From a checkpoint of a small transformer trained on Wikipedia.
Size: width 640, 5 heads of 128 (1 for keys and values).
Training: a variant of Muon for these matrices, 542M tokens, 11645 steps.
Each number is 128 + 24 x the weight over the matrix's rms, rounded and kept within 0 to 255. Layers, rows and columns count from 0.

# layer 5 MLP up, 2560x640, rms 0.296, rows 2382-2392, columns 576-639
[[124 122 140 140  76 138 134 143 163 101 133  92 111 158 149 117 103 116 116 120 140 157  90 126 140 106 157 146 122  82 116 151 149 163 106 133 124 108 133 143 126 117 124  89 151 127 109 142 141 134 129 123 126  97 136 114 130 119 127 132 149 167 123 126]
 [126 131 127 144 133 133 141 121 165 124 145 139  89 160 111 118 123 108  96 105 149 105 176 144 122 133 104 128 165 147 117  96  93 106 148 118 112 148  95 167 110  99 109 133 126 126 129 132 158  94 139 120 128 158 138 125 126 144 118 120 151 118  84 106]
 [168 139 160  95 104 110 130 141 133 163 146 137  73 141 147 148 126 146 101  95 143 159  92 109 152 129  92 113 188 146 155 141 130 105 154 144  87 102  77 145 157 103 102 138 131  54 142  94 127 119 194  98 120 124  89 153  97  78  85 158 116 127 111 140]
 [130 116 138 110 118 121 127 137 129 145 165 120 164 144 129 148  95 111 158 109 133 124 137 126 106 142  95 129 153 106 139 131  92  94 149 166 123  82 115 141 134  98 151 135 134 131 166 154 119 121 159 105 154 101 110 115 138 129 121 126 124 136 127 140]
 [162 171 146 118 144 153 114 126 151 123 149 117 172 142 156 126 140 145 114 131 124 123 106 140 124 138 136 137 118  89 115 134 135 169  83 127 128 104 110 132  89 148 141 139  87 133 113  95 141 126 109 109 121 116 149  96 134 156 148 152  77 164 122 142]
 [177 153 117 112 159 148  97  93 146 159 140 165 155 149 159 144 148 133 157 126 132 117 120 115 142  81 133 150  75 128 105 139 100 141 150 121 142 145 147 111 116  89 104 109 169 114 134 139 120 125 128 128 131 130 135 157 144 111  93  98 115 135  81 106]
 [123 137 128  97 119 113 109 160  95 140 128  90 120  77  82 116 123 120 159 148 130 129 107 119 143 102 128 164 106 134 130 148 123 138 126 123 151 108 120 110 139 142 106 158 102 157 134 103 124 154 128 140 107 120 110 155 141 132 147 148 154 119 158 123]
 [127 103 126 155 169 143 127 143  95 136 135  89 130 119 163  62 119 137 114 126 133 119 132  99 119 174  99 120 121 142 127  80 160 125 143 134 144 116 128 117 115 140 128 119  83 156 122 156 157 146 131 127 139 148 158 143 121 139 127 141 210 112 115 165]
 [152 127 132 128 122 105 117  92 171 129 109 141 110 107 161 166 123 109  73 128 116 185 155 111 116 120 118 108 129 127 112 133 137 117 125 127  82  94 127 123 140 113 106 132 146  99 144 102 124 151 138 173 133 133 114 143 120 160 123 102  87 145 148 100]
 [128 141 119 158  89 172 112 122 144 106 125 105 169 182 136 116 141 115 129 169 146 132  82 124 119 166 101 129 116  90 159 107 120 131 139  99 156 148 127 138 178 150 133 190 134 127 103 134 102 134 207 153  97 142 145 110 147 122  84  87 133 149 126 148]
 [119 117 138 136 101 154 144 147 119  89 188 133 131 104 128 112 124 162 106 126 126 103  93 117 123 143 134  95 115 151 121 143 137 120 118 147  95 119 137 132 149 111 119 129 125 104  72 110 160 138 121 169 149 133 127 160 167 154  85 136 161 100 133 108]]
# layer 5 MLP down (transposed), 2560x640, rms 0.217, rows 2382-2391, columns 576-639
[[149 130 149 192 193 104 125 129 127 118 122 114 117 153 167  95  80 105  90 153 132 112 116 107  97  93 172  82 145 111  96 109 162 187 122 136 150 120 126 119 126 146 120 129 132 103 160  88  80 168 104 133 144 135 134 118  81 135 127 147 104 110  93  86]
 [112 143  97 141  93 152 130 148 152 133 114 120 120 118  58 133 145 116 130 104 155 132 109 130 117 121  91 130 140 167  78 167  91  36 118 137 149  98 160 134 117 111 131 138  97 156 159 141 142 127 125 108 105 107 122 162 142 135 107 167 115 131 152 147]
 [177 134 145 112 100 125 108  92 130 114 126 143 112  84 102 138 150 192 140 132 180 141 110 135 133 137 217 115 161 124 118  82 105  62 161 152 120 124 103 133 192  96 109  99 135 119 139 123 146 121 101 124 121  99 107 127 157  86 163 126 170 103 172 121]
 [109 164 105 100 102 137 106 128 131  98 116 129 126 156 137 107 141 137 123 129 113 133 137 129 100  94 157 113 112 142 134 131 143 110 142 129 126 112 105 111 111 110 150 135 156 155 140 108 144 127 125 115  80 130 108 138 135 128 179 123 136 103 139 107]
 [146 100 119 156 116  84 171 120 123 113 119 122 100 109 132 142 109 143 161 148 154 138 155 142 140 154 125 111 142 116 124 167 152 192 131 151 122 136  94 136 143 123 163 118 125 111 130 112 111 132 163 112 154 131 159 181 120 167 104 158 164 117 142 138]
 [165 164 141 121 151 185 137  96 149 126 134 108 127 161 151 137 129 130 156 128 162 145  88  85 121 112  75  73 144 138 139 129 149  88 108 179 143 158 112 150 115 112 111 103 128 154 140  97 119 161 137 121 109 138 136 114 149 104  80 138 135 108 122 104]
 [144 113 110 115 109 116 149 149  94 123 106  78 138 124 159 174 144  72 120 132 116 118 129 135 129  94 127 143 120 144 150 131 148 177 113 137 143 132 123 121 165 120 121 126 143 128 149 151 126 135 127 146 140 146 124  85 148 145 164 159 124 109 122 100]
 [110 105 127 137 141 145  82 126  95 111 132  80 124 110 126  95 125 116 120 107 151 132 139 110 104 147 139 135 117 132  98 120 162 224 115 146 140 124 141 163 172 123 125 132 113 120 109  78 103 125 122 159 124 146 116 116 102 112  87  69 133 144 152 113]
 [131 147 141 110 160 124 122 135 132 127 177 100 158 133  91 144 125 147  64 140 124 105  76 104 134 125 117 159 138 132 140 152 175 153  91 144  95 111  99 122 115 149 109 112 126 110  80 106 138 140 110 118 104 128  85  94 153  99 153 125 149 111 112 143]
 [113 147  94 113 163 137 152 132 128 120 175 131 113 155 117 105 107 157 121 133 137  95 123 100 147 114 127 127  88 164 117  99  80 153 121 163 150 134 137 145 141 146 157 127 128 148 125 107 117 132 149 114 161 142 128 142 146 116 106 138 156 156 128 133]]